config.toml
n_layer = 12
d_model = 320
n_head = 5
n_kv_head = 1
head_dim = 64
d_mlp = 1280
vocab_size = 8943
activation = "swiglu"
norm = "rmsnorm"
norm_place = "pre"
norm_eps = 1e-06
positions = "rope"
rope_base = 10000.0
rope_fraction = 1.0
qk_norm = false
attn_scale = 0.125
bias = "none"
tie_embeddings = false
parallel_block = false
init = "normal"
init_std_qkv = 0.0321
init_std_o = 0.00655
init_std_up = 0.0321
init_std_down = 0.00327
optimizer = "soap_variant"
lr = 0.00414
beta1 = 0.95
beta2 = 0.95
weight_decay = 0.077
lr_head = 0.0077
warmup_steps = 200
schedule = "wsd"
decay_fraction = 0.618
decay_shape = "linear"
final_lr_fraction = 0.0
batch_tokens = 65536
seq_len = 1024
doc_mask = true
train_tokens = 370900000
steps = 5660
dataset = "wikipedia_en"
Each number is 50 + 15 x the weight over its row's rms, rounded and kept within 0 to 99. Layers, rows and columns count from 0. The size before them is the row's rms in percent of the matrix's.

# layer 8 MLP gate, 1280x320, rms 0.143, rows 276-312, columns 256-319
098:54 24 52 74 46 64 41 62 35 29 46 39 67 45 44 44 46 57 69 31 67 23 75 65 23 45 16 32 23 48 39 47 47 58 62 60 47 43 42 37 56 43 65 47 42 56 68 33 60 73 33 29 48 63 54 34 64 52 57 75 26 53 54 38
103:58 72 27 65 53 36 41 64 52 57 53 29 62 50 47 60 36 50 47 32 65 35 66 49 39 46 62 46 57 60 50 41 28 71 49 56 25 37 52 50 62 43 23 80 62 52 32 81 27 27 60 59 53 34 74 63 52 54 73 67 41 62 52 34
101:70 47 23 75 21 19 57 49 59 63 60 54 62 61 67 40 51 58 39 40 63 77 71 47 48 62 62 35 18 60 45 78 72 41 53 55 42 67 38 32 57 68 81 63 39 53 41 65 32 53 49 25 51 33 46 55 66 69 50 70 17 62 38 50
101:58 67 33 58 13 35 72 49 91 64 50 43 54 37 44 42 68 47 40 41 22 38 38 41 44 32 62 94 37 73 31 56 68 44 35 30 48 64 67 34 68 39 68 45 24 27 38 52 68 60 43 62 65 52 36 42 54 81 36 72 45 56 24 66
102:60 39 43 60 86 55 51 46 34 64 44 40 40 37 70 41 40 52 45 61 44 55 54 37 39 56 74 44 40 36 39 69 38 53 42 57 61 45 43 38 62 47 20 66 58 69 59 62 48 43 64 55 50 43 52 34 37 58 46 55 48 76 54 28
104:26 11 63 56 61 46 46 52 63 43 79 42 29 51 23 42 54 63 58 26 42 52 59 43 45 49 22 42 71 21 40 43 53 41 63 45 23 43 47 44 58 54 59 60 59 82 52 50 23 66 41 63 46 65 50 39 44 49 31 24 71 51 45 46
100:32 30 73 31 72 99 58 52 46 34 31 62 56 46 59 45 36 49 60 39 49 62 70 39 43 26 39 38 56 40 74 55 35 71 41 72 36 48 30 38 55 60 50 59 32 58 58 30 39 55 53 44 29 46 62 62 65 36 35 44 52 50 85 65
106:39 33 51 52 53 65 45 42 54 58 47 55 45 21 51 74 63 72 69 42 46 57 44 64 41 33 39 38 48 51 62 27 42 45 63 64 57 39 59 64 56 46 61 62 56 38 71 86 40 40 20 34 25 63 28 43 61 55 78 59 58 64 31 31
099:34 54 40 63 52 54 54 54 27 54 57 09 35 51 49 45 41 39 28 46 36 56 33 59 40 58 44 52 49 65 44 54 42 42 58 57 49 33 48 45 29 77 73 51 36 32 69 34 60 49 23 63 41 37 44 42 28 59 64 60 37 81 55 64
103:59 54 40 65 45 59 40 65 32 56 78 46 40 58 57 65 24 38 36 56 72 58 49 39 09 63 15 40 40 16 40 74 30 16 57 65 63 46 51 48 55 62 39 60 39 69 51 48 44 64 36 68 43 51 53 79 35 34 68 70 36 03 36 43
098:28 44 45 30 68 51 22 62 35 48 59 74 38 54 58 39 48 33 40 56 27 48 63 50 58 71 85 49 45 69 50 55 31 18 24 68 42 41 65 65 65 76 51 20 39 42 37 31 75 49 46 28 63 53 21 40 36 45 56 71 75 41 55 45
097:62 55 62 56 79 35 20 59 84 63 47 50 40 36 52 43 30 49 51 61 64 56 64 51 51 70 45 56 72 50 65 71 42 81 31 44 52 66 74 55 53 60 39 34 43 46 47 57 50 80 55 51 19 46 54 66 52 37 38 70 36 63 51 42
099:38 62 70 62 38 52 36 33 69 29 53 52 65 68 77 47 32 53 59 66 35 58 31 30 48 39 49 37 37 32 44 28 48 46 51 66 42 42 76 48 27 57 36 46 32 58 31 57 78 44 51 41 33 34 46 47 47 29 31 62 45 41 36 36
103:27 66 69 29 41 24 53 39 50 36 82 36 47 69 43 43 74 47 37 38 64 77 42 54 60 56 37 23 48 80 63 49 60 70 77 75 50 50 63 72 38 59 46 54 54 24 44 44 68 49 40 57 33 61 53 11 52 53 34 24 47 45 52 38
093:37 30 28 45 42 41 67 63 62 57 52 53 60 53 52 49 35 65 60 28 53 75 75 43 40 47 38 31 55 75 70 42 67 65 20 42 49 58 70 75 56 49 37 71 74 57 84 41 59 46 47 72 39 53 90 27 60 50 50 32 70 30 62 61
095:42 38 50 51 48 48 42 56 51 72 71 22 65 52 45 38 46 69 66 65 79 38 91 61 44 61 32 49 19 41 71 56 44 56 44 43 30 83 42 69 50 53 56 61 53 63 52 67 68 64 50 36 54 65 57 57 33 72 50 50 33 42 42 54
103:43 17 51 45 30 52 51 90 15 65 23 26 38 60 33 41 45 64 25 38 61 66 58 64 61 72 46 70 56 61 66 56 44 66 48 29 32 86 56 37 54 48 72 33 34 52 63 52 56 47 39 67 34 49 55 62 49 52 52 45 38 36 52 88
090:35 42 55 63 36 47 64 53 48 51 43 21 48 39 38 42 46 64 64 55 34 44 73 60 61 32 33 43 24 26 76 60 43 34 39 55 51 36 44 54 51 54 50 56 59 42 38 51 56 66 64 62 32 30 53 63 48 39 36 59 34 61 47 43
097:23 55 46 33 29 28 42 41 75 40 83 47 51 48 34 61 26 23 26 41 35 71 48 67 39 68 26 62 64 51 44 38 32 44 60 40 68 52 68 37 70 46 39 46 33 76 75 58 67 63 67 45 41 50 58 43 66 39 61 43 48 45 81 38
102:17 60 40 39 57 38 27 42 68 50 51 48 27 34 53 42 47 68 60 28 50 69 44 56 47 82 47 47 47 42 42 46 61 14 50 45 68 60 55 69 30 56 08 56 34 27 54 64 47 60 58 31 58 38 58 16 12 53 61 52 40 37 79 57
099:42 59 42 37 30 54 44 29 51 50 42 19 53 44 30 53 54 36 58 61 14 48 43 54 30 55 29 32 62 46 45 52 72 28 37 25 51 33 36 53 77 52 19 60 25 59 57 46 64 30 60 74 45 48 58 49 46 40 63 64 39 50 50 69
090:43 44 46 67 62 61 53 30 45 24 54 64 44 48 54 46 50 41 56 44 55 56 79 40 26 29 53 02 69 69 53 58 53 45 49 25 62 54 69 70 56 59 41 52 50 64 78 43 30 52 71 61 56 46 75 46 59 35 59 44 44 56 78 48
094:59 65 46 36 75 41 19 52 74 81 35 45 39 60 57 43 60 74 67 62 59 52 46 65 39 45 51 59 40 31 67 61 53 46 50 42 28 65 66 37 57 43 54 65 87 74 52 71 40 53 50 52 30 40 67 43 57 44 63 36 58 47 34 68
105:39 55 19 35 38 33 18 62 43 43 37 04 46 59 44 53 72 56 48 37 42 68 44 77 38 80 69 54 60 67 31 57 45 44 38 56 62 57 60 40 32 58 56 41 63 45 47 63 44 47 38 79 36 45 63 50 42 59 36 60 47 32 31 58
101:57 53 42 78 49 54 56 76 46 31 54 44 42 70 32 49 50 65 39 42 44 64 83 60 57 57 30 38 48 50 46 35 51 46 58 53 53 39 35 74 54 71 53 76 36 37 30 73 37 63 66 76 54 62 66 57 39 54 41 19 56 37 39 50
104:27 41 54 47 49 49 44 65 72 54 44 24 70 44 22 71 43 40 54 33 35 61 48 70 49 70 45 36 42 46 26 37 39 52 67 25 67 07 31 49 33 61 66 46 57 51 56 44 47 66 57 34 36 45 49 59 65 65 76 40 59 55 47 66
096:56 45 49 48 65 47 46 56 57 32 38 38 57 52 53 56 24 62 46 20 60 53 17 34 36 64 44 69 72 28 46 58 68 72 58 44 57 66 53 54 46 45 78 87 14 48 48 51 86 55 58 36 66 59 53 20 52 58 35 27 21 60 50 50
104:40 15 36 70 49 41 28 60 41 38 65 47 39 61 32 66 59 51 69 48 43 46 41 57 47 62 36 56 55 37 72 69 43 51 49 70 50 51 46 41 57 44 54 59 54 50 45 72 88 55 39 75 46 60 71 55 41 40 52 50 71 47 63 44
102:65 47 55 42 71 56 49 52 49 63 74 50 42 29 17 63 58 57 59 67 42 37 47 25 47 49 67 60 87 55 80 42 15 54 42 57 49 56 60 32 58 79 62 31 54 46 40 74 27 51 27 68 50 54 59 34 74 53 82 32 48 82 40 41
102:44 43 47 72 52 46 50 41 38 70 55 53 57 49 51 40 40 70 54 53 53 50 53 45 42 72 64 56 24 46 49 55 36 31 43 70 47 38 56 51 50 66 50 41 62 51 53 51 63 27 36 28 44 99 41 51 44 43 36 58 51 29 55 77
099:61 56 42 51 40 48 45 47 63 56 47 44 39 27 31 66 38 41 52 50 59 73 93 43 38 68 57 49 63 66 39 39 36 65 77 39 28 86 56 58 44 64 46 68 66 63 35 36 58 52 47 57 56 67 21 51 78 54 59 81 49 28 49 59
100:38 64 28 41 14 80 69 76 26 59 51 42 51 67 53 66 48 79 41 73 55 55 77 50 39 43 65 78 49 53 70 51 77 54 63 46 56 62 67 57 65 36 67 65 71 48 29 29 41 52 69 67 58 51 52 56 29 45 89 16 68 46 73 37
096:56 67 58 48 45 58 55 48 64 62 41 63 65 28 53 54 52 46 60 38 37 38 60 44 38 34 67 58 60 79 34 41 51 72 47 50 49 45 55 37 44 83 63 45 46 44 31 63 24 60 35 57 48 63 52 25 64 55 55 43 55 59 90 30
100:61 35 45 68 35 52 57 51 41 84 53 41 39 66 24 82 49 37 50 51 50 27 65 78 51 35 50 35 43 36 71 40 19 29 36 26 54 32 89 69 51 60 52 61 43 27 29 50 48 83 42 33 50 49 83 46 44 90 40 54 56 54 47 32
094:67 46 56 51 58 76 60 87 36 40 37 42 63 79 69 52 65 32 67 51 43 50 95 68 50 27 41 51 49 42 56 49 34 56 63 73 32 72 54 58 48 63 49 80 59 60 38 46 65 46 39 40 59 33 61 34 45 45 58 43 56 39 42 59
104:42 44 54 49 68 30 31 49 52 33 74 44 34 60 71 51 65 47 57 55 62 34 25 57 62 44 62 78 44 73 58 32 41 27 43 43 63 47 54 44 28 60 66 40 51 32 67 61 51 62 52 61 63 48 77 63 46 49 38 81 24 24 53 58
096:22 45 64 42 57 21 46 33 36 56 21 20 78 42 70 37 47 71 75 55 44 55 65 47 19 62 48 25 83 80 37 48 70 06 57 49 54 39 72 61 53 50 63 65 52 57 42 73 56 50 64 69 44 54 68 46 47 31 57 61 66 45 67 42
# layer 8 MLP up, 1280x320, rms 0.146, rows 276-311, columns 256-319
106:77 46 55 29 77 32 41 40 49 61 42 74 39 55 79 38 58 57 47 17 40 63 53 32 22 58 42 63 78 36 33 61 74 31 49 39 55 50 68 29 47 41 46 48 48 45 59 69 46 48 77 73 50 52 33 70 37 29 58 82 69 29 59 54
099:43 38 62 70 51 71 56 31 65 44 59 25 60 51 55 50 68 51 65 74 60 44 34 37 30 44 47 58 44 45 38 63 61 41 57 27 97 31 46 53 56 52 73 67 36 73 17 24 48 52 47 51 35 73 44 74 82 61 43 62 61 43 49 43
101:32 64 68 20 54 41 47 49 55 29 32 56 62 69 20 62 42 71 43 40 28 26 52 38 34 53 37 47 25 66 31 56 48 22 56 29 36 42 48 49 39 76 50 44 61 57 50 36 58 47 38 53 38 61 50 59 51 47 50 51 42 60 52 69
099:34 72 57 57 92 69 29 43 49 99 67 49 61 60 57 25 52 46 50 64 39 41 20 53 42 41 34 61 46 54 57 34 49 45 70 59 19 72 57 50 38 41 40 10 65 39 38 42 45 47 52 50 51 43 30 50 62 43 29 32 74 49 52 75
102:72 38 43 53 40 73 87 44 56 68 38 36 49 34 10 40 66 61 51 77 38 47 70 41 48 52 55 58 41 51 43 53 49 64 29 71 29 53 42 70 59 32 74 64 55 56 60 36 54 36 23 39 42 45 58 43 43 45 57 61 40 66 58 41
109:50 57 38 66 87 59 81 55 59 40 45 47 50 73 60 33 44 44 16 61 34 25 43 85 52 53 76 21 56 70 64 28 36 73 68 57 67 63 39 38 37 24 64 74 48 45 26 41 54 47 39 69 51 63 62 39 42 58 54 68 38 43 41 69
096:72 52 64 49 43 42 42 53 35 40 77 53 11 58 60 69 33 22 33 66 62 57 21 32 45 49 31 48 59 54 56 50 70 56 56 59 72 35 34 50 41 42 25 38 47 75 39 39 49 58 69 26 29 38 59 48 31 25 41 41 48 38 45 43
107:26 22 70 73 42 55 58 27 55 47 42 58 46 74 43 45 14 65 52 51 27 44 58 50 57 42 61 61 56 46 46 58 34 30 44 83 29 52 48 31 32 39 14 50 42 45 44 78 64 37 72 42 54 30 44 49 36 35 46 49 63 73 36 37
100:73 47 62 56 71 52 47 52 50 46 46 30 56 56 51 37 54 32 44 26 37 59 45 31 60 60 45 44 48 58 45 56 42 55 37 34 66 53 54 59 46 59 76 49 56 53 38 46 47 64 56 36 73 48 57 50 63 72 32 48 15 58 51 47
103:32 68 22 58 31 50 29 29 47 31 20 64 49 54 66 62 44 62 39 33 70 43 72 60 46 79 53 58 39 65 49 54 71 40 67 69 37 45 69 32 56 43 25 49 44 52 51 37 39 40 67 50 70 70 33 52 66 82 46 60 35 58 46 45
099:95 59 55 44 70 65 47 53 54 35 64 32 54 21 68 44 89 72 27 59 65 57 22 63 62 50 33 62 32 42 26 64 45 29 37 65 55 37 53 40 31 33 42 68 65 44 52 49 15 33 29 50 44 60 50 59 33 54 70 40 54 60 40 35
099:41 46 36 72 48 55 47 77 50 53 18 37 63 36 54 53 43 57 42 33 48 94 31 43 45 27 48 25 60 37 69 46 48 52 57 47 58 63 55 57 54 65 42 50 16 30 38 64 45 57 52 93 63 52 42 41 65 51 45 70 44 42 51 34
096:27 49 43 19 67 46 53 42 68 45 36 60 52 51 42 56 29 37 36 55 30 34 48 40 30 56 26 62 39 62 52 31 51 75 77 55 34 42 69 50 52 61 52 70 58 55 45 55 41 63 59 59 59 61 43 33 42 69 59 45 56 08 67 48
103:63 58 71 62 43 52 45 53 60 73 52 46 36 36 58 62 49 50 39 31 53 33 62 69 61 51 58 40 64 60 40 57 80 46 73 54 45 46 24 24 69 46 75 42 55 50 40 44 52 49 64 43 59 70 58 72 56 59 31 83 52 42 53 35
095:45 27 67 68 51 50 26 58 41 63 54 66 50 38 69 41 56 37 66 56 74 36 55 60 22 77 23 38 44 59 54 55 12 87 55 77 61 52 81 39 48 22 32 47 55 46 43 54 58 56 25 87 57 54 79 51 16 39 49 25 30 28 54 51
098:82 46 69 54 58 44 41 47 50 62 56 54 68 80 67 43 19 48 64 55 45 60 64 42 67 79 62 80 24 33 71 13 55 41 58 68 41 60 68 61 58 53 60 62 35 23 31 60 33 38 53 70 44 61 56 57 40 42 41 35 38 50 46 50
111:59 75 51 44 80 34 72 39 53 65 57 57 68 48 43 43 69 48 73 53 22 29 48 53 42 45 21 50 66 52 38 72 68 11 43 45 77 33 57 58 73 26 57 82 19 49 50 47 41 25 65 45 42 41 45 31 49 36 57 58 74 57 42 50
104:43 71 69 52 53 62 37 57 74 51 52 38 38 58 28 56 49 65 29 57 43 60 60 40 65 29 39 24 56 40 72 62 71 31 45 34 67 42 55 56 54 62 26 38 66 54 41 56 60 37 32 50 65 59 39 86 64 34 32 37 23 56 17 30
098:35 58 52 50 44 64 41 85 49 27 77 48 28 60 48 48 42 60 27 24 42 59 63 24 47 77 69 43 47 30 65 54 49 83 59 23 80 43 51 45 53 60 43 70 61 74 47 21 31 62 48 24 44 55 50 65 50 35 43 39 37 85 40 55
106:51 24 60 74 49 29 23 47 59 28 69 70 50 69 55 48 73 66 66 54 46 31 32 39 45 44 75 46 44 53 29 71 59 66 43 34 40 57 54 37 61 55 29 66 20 58 53 50 61 52 54 80 58 54 43 49 46 48 46 46 46 66 25 25
098:38 60 44 40 44 43 53 26 69 68 63 48 89 55 35 34 16 68 50 38 53 57 64 34 43 62 54 30 44 57 35 75 48 38 36 51 60 61 45 55 37 66 44 59 25 55 57 61 77 46 63 46 15 37 52 36 48 64 24 69 65 60 63 40
089:51 22 52 63 60 66 28 34 62 54 49 29 52 54 48 43 73 74 47 43 66 59 68 36 40 45 47 86 59 30 59 66 65 58 58 51 77 77 67 62 48 48 24 55 36 41 70 41 30 21 48 34 41 42 70 33 61 35 65 46 53 64 56 48
094:76 45 34 33 57 74 49 57 40 79 39 52 36 52 67 53 58 58 69 55 40 43 66 41 60 40 43 64 85 57 37 48 25 39 40 59 30 35 62 53 30 59 46 56 58 39 59 40 52 20 75 63 74 66 47 54 13 55 28 81 41 29 47 62
106:57 28 46 30 45 42 36 85 41 44 34 58 40 53 56 41 78 36 56 51 44 38 28 38 63 56 47 25 55 67 63 55 47 38 48 31 55 22 48 39 60 63 61 74 36 67 78 75 56 55 40 34 64 30 34 28 44 43 09 76 55 36 48 33
107:52 63 53 51 45 36 45 29 61 56 60 53 48 40 38 30 43 29 72 42 41 37 52 51 30 60 28 25 35 50 40 43 31 51 92 53 41 35 46 45 30 41 26 48 33 60 39 58 43 56 45 63 88 62 60 46 41 52 38 25 35 51 45 58
102:43 55 53 39 34 52 75 65 40 41 59 35 30 63 47 43 62 67 53 57 64 62 44 72 32 60 57 60 33 49 92 57 48 58 31 35 36 62 79 68 43 76 52 43 56 36 72 22 34 49 50 33 15 44 54 50 45 44 51 51 26 39 56 57
095:70 69 42 22 37 32 52 50 43 57 64 67 44 68 24 39 32 53 48 29 33 54 56 87 57 59 54 40 42 51 57 57 53 70 68 37 75 58 55 35 54 58 29 51 34 71 45 34 52 41 48 57 32 68 32 27 36 70 53 52 53 59 69 28
103:66 74 55 74 54 77 42 57 21 37 65 63 37 60 57 12 66 28 76 63 25 56 51 79 31 40 59 55 64 38 56 65 47 48 35 68 51 40 55 53 45 31 05 47 61 32 45 53 58 53 59 63 39 55 67 58 63 50 29 43 53 15 55 50
097:70 40 56 68 58 75 40 32 20 48 58 38 41 50 54 29 56 65 45 41 76 47 66 67 70 46 59 35 60 44 46 44 43 52 33 46 38 54 38 59 25 20 55 36 55 38 43 56 55 46 31 70 36 54 67 33 73 18 67 27 51 70 54 48
100:43 49 47 36 45 44 37 39 39 43 61 45 45 55 69 69 38 55 43 64 32 41 67 45 52 55 47 64 73 71 25 60 38 18 53 43 38 46 43 43 61 78 68 41 36 66 49 36 55 33 64 53 56 33 47 37 74 55 78 42 46 64 48 53
101:46 81 47 38 71 29 73 83 61 59 51 64 48 70 35 65 57 55 52 47 34 46 64 57 62 48 30 75 62 71 37 52 46 66 55 25 51 63 69 49 70 57 44 60 15 69 26 45 47 60 65 69 35 39 47 57 61 67 39 39 52 53 62 86
098:70 48 31 31 91 39 74 45 57 52 45 53 29 62 51 41 46 43 59 48 20 46 35 56 42 52 49 55 70 52 57 61 56 44 54 81 40 43 49 42 68 41 37 49 20 44 56 40 35 37 15 41 71 50 47 49 57 76 42 54 65 55 53 56
098:45 55 44 54 75 58 73 45 50 52 50 37 82 27 40 36 65 52 45 44 63 54 57 35 79 24 23 55 28 81 50 58 62 51 36 65 44 42 36 62 56 42 40 72 53 54 26 63 41 67 33 63 62 55 50 58 45 42 64 47 61 98 41 11
102:58 47 18 55 33 43 75 71 60 49 40 43 86 64 67 24 64 43 42 54 60 74 65 53 48 47 43 42 25 49 33 46 37 52 56 47 59 42 53 60 82 55 77 37 47 64 52 50 65 25 69 29 32 58 46 33 39 53 59 33 33 43 49 32
095:30 58 42 60 22 55 57 46 57 47 53 57 62 34 46 44 55 51 46 52 56 45 30 30 50 63 38 63 60 34 63 43 55 21 60 38 52 28 28 38 46 24 47 50 52 22 55 38 55 38 48 36 50 59 44 61 35 40 55 61 58 53 43 56
102:23 46 58 53 60 59 54 58 43 66 55 36 41 45 23 44 52 53 67 46 49 44 55 52 32 56 42 49 70 42 54 38 46 59 29 56 61 55 48 44 22 51 74 51 58 74 48 67 52 51 62 46 67 75 43 48 51 41 60 38 42 51 51 51
# layer 8 MLP down (transposed), 1280x320, rms 0.143, rows 276-311, columns 256-319
103:56 35 74 71 50 26 62 66 45 57 67 48 47 52 39 71 52 57 92 54 28 62 66 36 52 73 47 35 77 58 42 45 52 58 22 39 30 49 53 28 40 46 54 45 64 48 45 81 44 42 77 37 40 42 44 65 26 50 78 35 27 54 45 39
100:45 35 36 65 51 28 47 40 72 40 49 86 77 39 54 73 58 48 38 57 81 43 50 39 62 75 39 59 46 52 58 52 46 24 31 50 53 67 68 46 63 64 40 86 47 75 46 41 43 50 51 43 38 27 30 36 51 76 59 74 79 20 32 14
098:49 46 57 39 52 90 66 88 38 40 25 52 42 45 78 50 53 40 61 54 59 70 26 37 38 23 43 56 57 58 40 69 41 81 47 40 57 48 66 42 35 25 28 49 23 50 42 82 74 50 39 62 82 74 70 68 69 45 50 59 52 66 25 56
103:70 51 25 57 45 56 60 64 63 40 55 53 77 37 44 69 31 37 37 48 56 65 56 54 60 36 37 35 25 58 52 21 55 24 46 15 50 37 76 44 35 58 44 18 66 29 63 73 62 55 41 58 56 46 36 58 53 44 67 58 62 43 58 70
105:46 57 49 41 55 53 63 50 43 57 64 66 28 46 32 41 22 68 42 33 38 60 53 27 59 39 36 55 80 69 41 65 56 31 33 63 51 24 26 48 63 31 40 85 38 74 44 63 56 40 31 46 61 30 59 52 52 42 43 64 38 70 65 52
106:35 39 38 75 29 85 55 38 33 54 60 54 45 62 38 80 36 31 34 63 40 39 44 26 68 24 58 53 38 38 35 64 53 49 73 59 34 67 31 48 36 47 43 66 37 27 39 74 63 54 56 45 38 36 57 72 42 76 57 41 55 46 34 36
098:38 74 62 36 66 40 50 24 47 46 57 58 45 41 54 61 67 70 59 24 70 59 48 45 49 45 33 63 22 57 53 26 38 51 77 30 43 51 49 43 65 75 45 61 51 63 36 70 49 61 63 48 53 48 51 51 33 51 63 58 47 89 52 60
106:55 82 27 74 41 21 68 62 67 47 48 42 50 46 27 49 43 45 62 39 54 62 42 76 64 42 81 25 60 68 53 33 39 53 53 33 59 64 49 49 38 51 54 53 37 41 54 42 58 51 62 68 41 45 58 69 63 56 44 70 42 31 47 27
100:39 70 39 72 66 41 40 43 53 61 54 58 54 25 54 65 55 38 41 48 40 50 60 46 36 73 62 28 42 27 49 44 79 32 63 57 53 30 85 45 43 50 46 51 65 52 55 50 84 55 43 51 73 59 56 49 72 70 32 47 72 31 58 35
103:61 51 22 33 54 63 79 78 67 42 69 60 44 92 47 42 56 26 28 55 27 73 54 49 53 64 40 87 52 64 58 14 62 31 43 69 47 56 53 51 12 67 48 45 54 42 52 64 59 46 36 40 45 51 58 58 20 88 56 31 37 36 41 56
097:58 56 58 59 43 31 22 25 49 44 37 18 56 62 59 47 45 64 29 56 63 32 21 60 65 45 41 54 75 53 37 35 36 56 39 43 41 40 31 49 50 58 39 55 55 61 37 66 50 46 69 62 28 31 41 73 51 53 43 47 34 37 39 45
104:37 26 36 41 83 41 49 66 65 48 35 58 44 67 59 58 42 55 25 62 65 48 77 60 44 33 51 62 73 35 61 66 56 55 51 44 64 61 38 62 54 64 56 35 14 24 50 45 47 37 76 57 66 56 54 60 57 24 37 54 45 46 33 24
097:46 37 55 53 47 66 26 40 65 66 26 77 39 50 38 41 46 44 47 41 58 14 43 81 64 46 23 35 32 90 57 38 56 49 94 53 49 49 66 55 52 82 31 35 46 16 41 33 35 33 38 54 69 34 62 34 56 57 27 46 40 36 41 56
103:52 65 59 53 25 34 37 57 45 29 42 53 68 33 74 42 47 32 52 24 38 44 46 41 68 61 51 47 59 80 19 40 67 55 52 59 41 56 60 43 37 69 46 42 35 82 40 41 49 62 63 59 52 48 41 51 23 45 56 68 50 38 49 41
094:46 37 42 45 59 72 58 40 72 58 81 53 58 59 46 46 32 45 27 63 44 38 26 41 53 27 52 23 37 62 68 47 51 54 67 80 47 61 20 59 65 48 56 48 51 38 68 52 46 40 41 58 70 37 52 47 39 50 38 32 68 57 62 34
096:46 45 47 52 34 58 86 61 51 59 38 64 23 32 44 69 31 65 53 73 35 56 73 44 41 61 41 62 54 45 61 56 78 74 49 40 40 56 35 54 66 40 49 56 78 54 24 46 70 58 66 41 53 35 24 51 61 59 48 29 34 93 40 67
104:67 60 33 62 60 44 35 39 81 62 68 26 47 48 39 46 68 42 71 70 83 40 63 57 65 58 44 14 54 57 55 51 44 00 40 63 59 53 55 60 51 50 58 73 53 40 41 63 59 83 48 49 33 35 52 62 67 58 26 37 48 50 49 70
104:45 29 64 43 33 48 54 69 62 61 61 24 48 55 51 58 42 41 49 23 37 32 22 43 50 45 53 45 46 46 67 50 51 45 62 50 38 82 70 30 35 37 47 38 62 35 24 75 35 62 40 58 58 44 53 54 66 61 37 60 49 59 52 62
096:55 63 46 74 36 49 39 99 41 75 35 31 60 29 23 48 48 42 76 25 82 56 58 71 36 28 57 67 51 50 62 64 62 48 38 51 21 61 75 53 59 68 66 51 40 58 41 52 50 62 57 73 64 54 25 69 47 57 29 46 59 60 67 35
106:76 43 78 56 46 54 41 64 36 38 49 43 53 58 34 69 64 62 78 38 57 57 34 46 77 60 31 53 53 37 44 70 40 54 73 35 54 42 27 36 41 44 60 26 45 59 62 58 62 58 47 62 49 39 46 57 55 59 61 80 45 49 52 62
096:68 26 25 19 58 70 37 32 49 52 43 33 63 54 50 30 86 51 45 31 52 62 47 47 35 32 65 34 33 26 65 16 45 49 20 51 65 32 30 67 82 77 41 52 45 32 23 60 48 53 57 62 37 57 52 45 64 46 46 53 37 36 53 61
096:65 62 43 46 60 51 36 51 33 40 49 63 48 07 48 59 49 34 58 63 54 61 52 41 24 48 39 59 48 69 56 29 34 42 59 28 57 45 62 55 47 31 64 28 45 70 35 56 72 39 58 48 72 46 12 50 60 61 48 42 53 37 58 58
095:40 54 41 44 61 62 68 46 46 32 38 61 33 35 76 41 35 37 44 33 43 31 40 35 56 60 51 74 57 64 49 62 77 57 76 44 65 62 65 41 41 59 49 29 40 49 43 53 45 63 52 54 78 47 59 53 47 41 32 53 45 56 74 52
106:15 32 21 16 79 55 54 39 38 30 63 70 41 07 43 35 58 54 47 70 40 47 52 32 20 63 49 48 65 36 38 81 56 28 69 52 50 51 63 41 48 37 58 42 41 73 69 60 17 62 08 51 44 48 69 67 58 43 36 76 65 68 73 46
100:57 44 44 51 54 35 52 36 06 42 65 60 24 71 54 27 49 55 51 42 24 40 60 43 42 42 56 40 68 53 58 50 60 50 42 51 64 31 55 13 17 58 33 43 61 62 49 69 45 36 32 52 59 70 48 51 56 55 50 24 39 13 57 53
103:56 49 57 40 37 49 27 52 55 60 14 50 55 58 48 40 56 58 67 50 42 62 59 26 35 30 51 60 44 58 56 45 39 61 79 52 81 77 47 67 38 66 11 34 59 42 56 49 35 51 41 58 47 36 71 75 57 42 37 65 70 51 50 35
097:55 43 40 55 30 42 24 52 52 17 78 54 60 64 31 58 48 47 68 45 64 62 52 75 78 59 81 68 25 38 66 37 73 39 41 30 43 67 79 37 42 36 57 59 67 45 33 34 32 55 71 73 45 40 60 58 42 41 53 46 19 62 66 43
102:46 69 46 51 52 66 63 39 48 61 44 60 57 59 50 69 67 38 56 59 35 48 53 32 53 57 46 75 83 23 47 64 48 89 84 38 25 48 60 55 84 74 63 46 43 54 33 58 40 25 50 60 54 41 42 14 50 31 32 72 29 55 36 53
098:46 22 35 42 49 58 37 45 83 50 61 55 71 50 66 38 34 46 48 50 69 41 26 41 46 46 52 39 46 71 61 72 41 36 40 50 43 47 72 78 33 34 76 50 29 77 57 51 52 49 29 51 54 68 68 50 68 49 43 29 57 51 65 66
102:31 58 77 50 56 42 44 27 93 45 57 51 24 58 51 65 44 63 39 22 25 36 81 27 62 20 28 61 67 66 61 46 62 37 26 67 16 69 93 29 42 38 71 76 47 44 44 42 63 67 34 53 41 23 48 31 48 54 66 57 51 65 42 45
102:43 51 50 54 24 62 43 71 33 72 59 39 63 49 33 48 63 43 54 55 73 28 37 52 48 55 54 56 49 37 45 44 27 48 57 54 70 63 69 43 53 61 56 47 46 25 11 41 48 73 46 33 68 69 35 38 00 57 37 53 35 62 70 31
098:38 59 59 50 59 63 70 47 66 73 60 45 58 38 16 61 27 75 39 60 58 51 66 58 42 40 80 42 42 48 60 46 64 47 37 73 41 78 51 66 62 57 67 51 67 55 53 26 44 48 40 61 42 53 74 28 59 42 51 42 74 17 68 70
097:55 44 71 55 70 40 51 60 46 54 40 51 43 29 73 58 19 44 33 57 50 46 76 45 63 68 53 48 24 40 36 76 45 45 66 54 61 21 62 33 52 46 47 67 46 58 44 65 37 60 57 65 43 54 52 60 58 75 52 49 52 41 30 60
102:50 71 35 57 38 54 47 65 49 66 33 73 67 37 65 46 59 30 60 56 46 54 48 57 36 32 29 64 49 63 59 51 58 51 57 45 56 32 39 71 59 46 74 49 71 49 49 64 36 67 73 43 41 39 48 07 49 40 37 46 59 51 38 27
096:46 64 27 51 49 43 43 66 46 34 54 55 36 45 45 61 57 37 49 50 46 41 69 50 29 39 35 31 52 72 76 61 57 49 41 52 45 33 47 52 55 58 59 67 36 36 45 39 41 66 38 49 55 52 50 61 57 37 30 36 55 04 48 52
103:76 53 38 67 57 48 36 48 25 46 53 42 73 38 43 57 35 33 51 46 53 35 45 56 43 30 34 38 64 60 56 41 48 61 36 40 28 47 52 65 39 36 59 84 55 47 50 41 46 56 72 26 30 46 52 51 46 49 42 40 41 35 30 42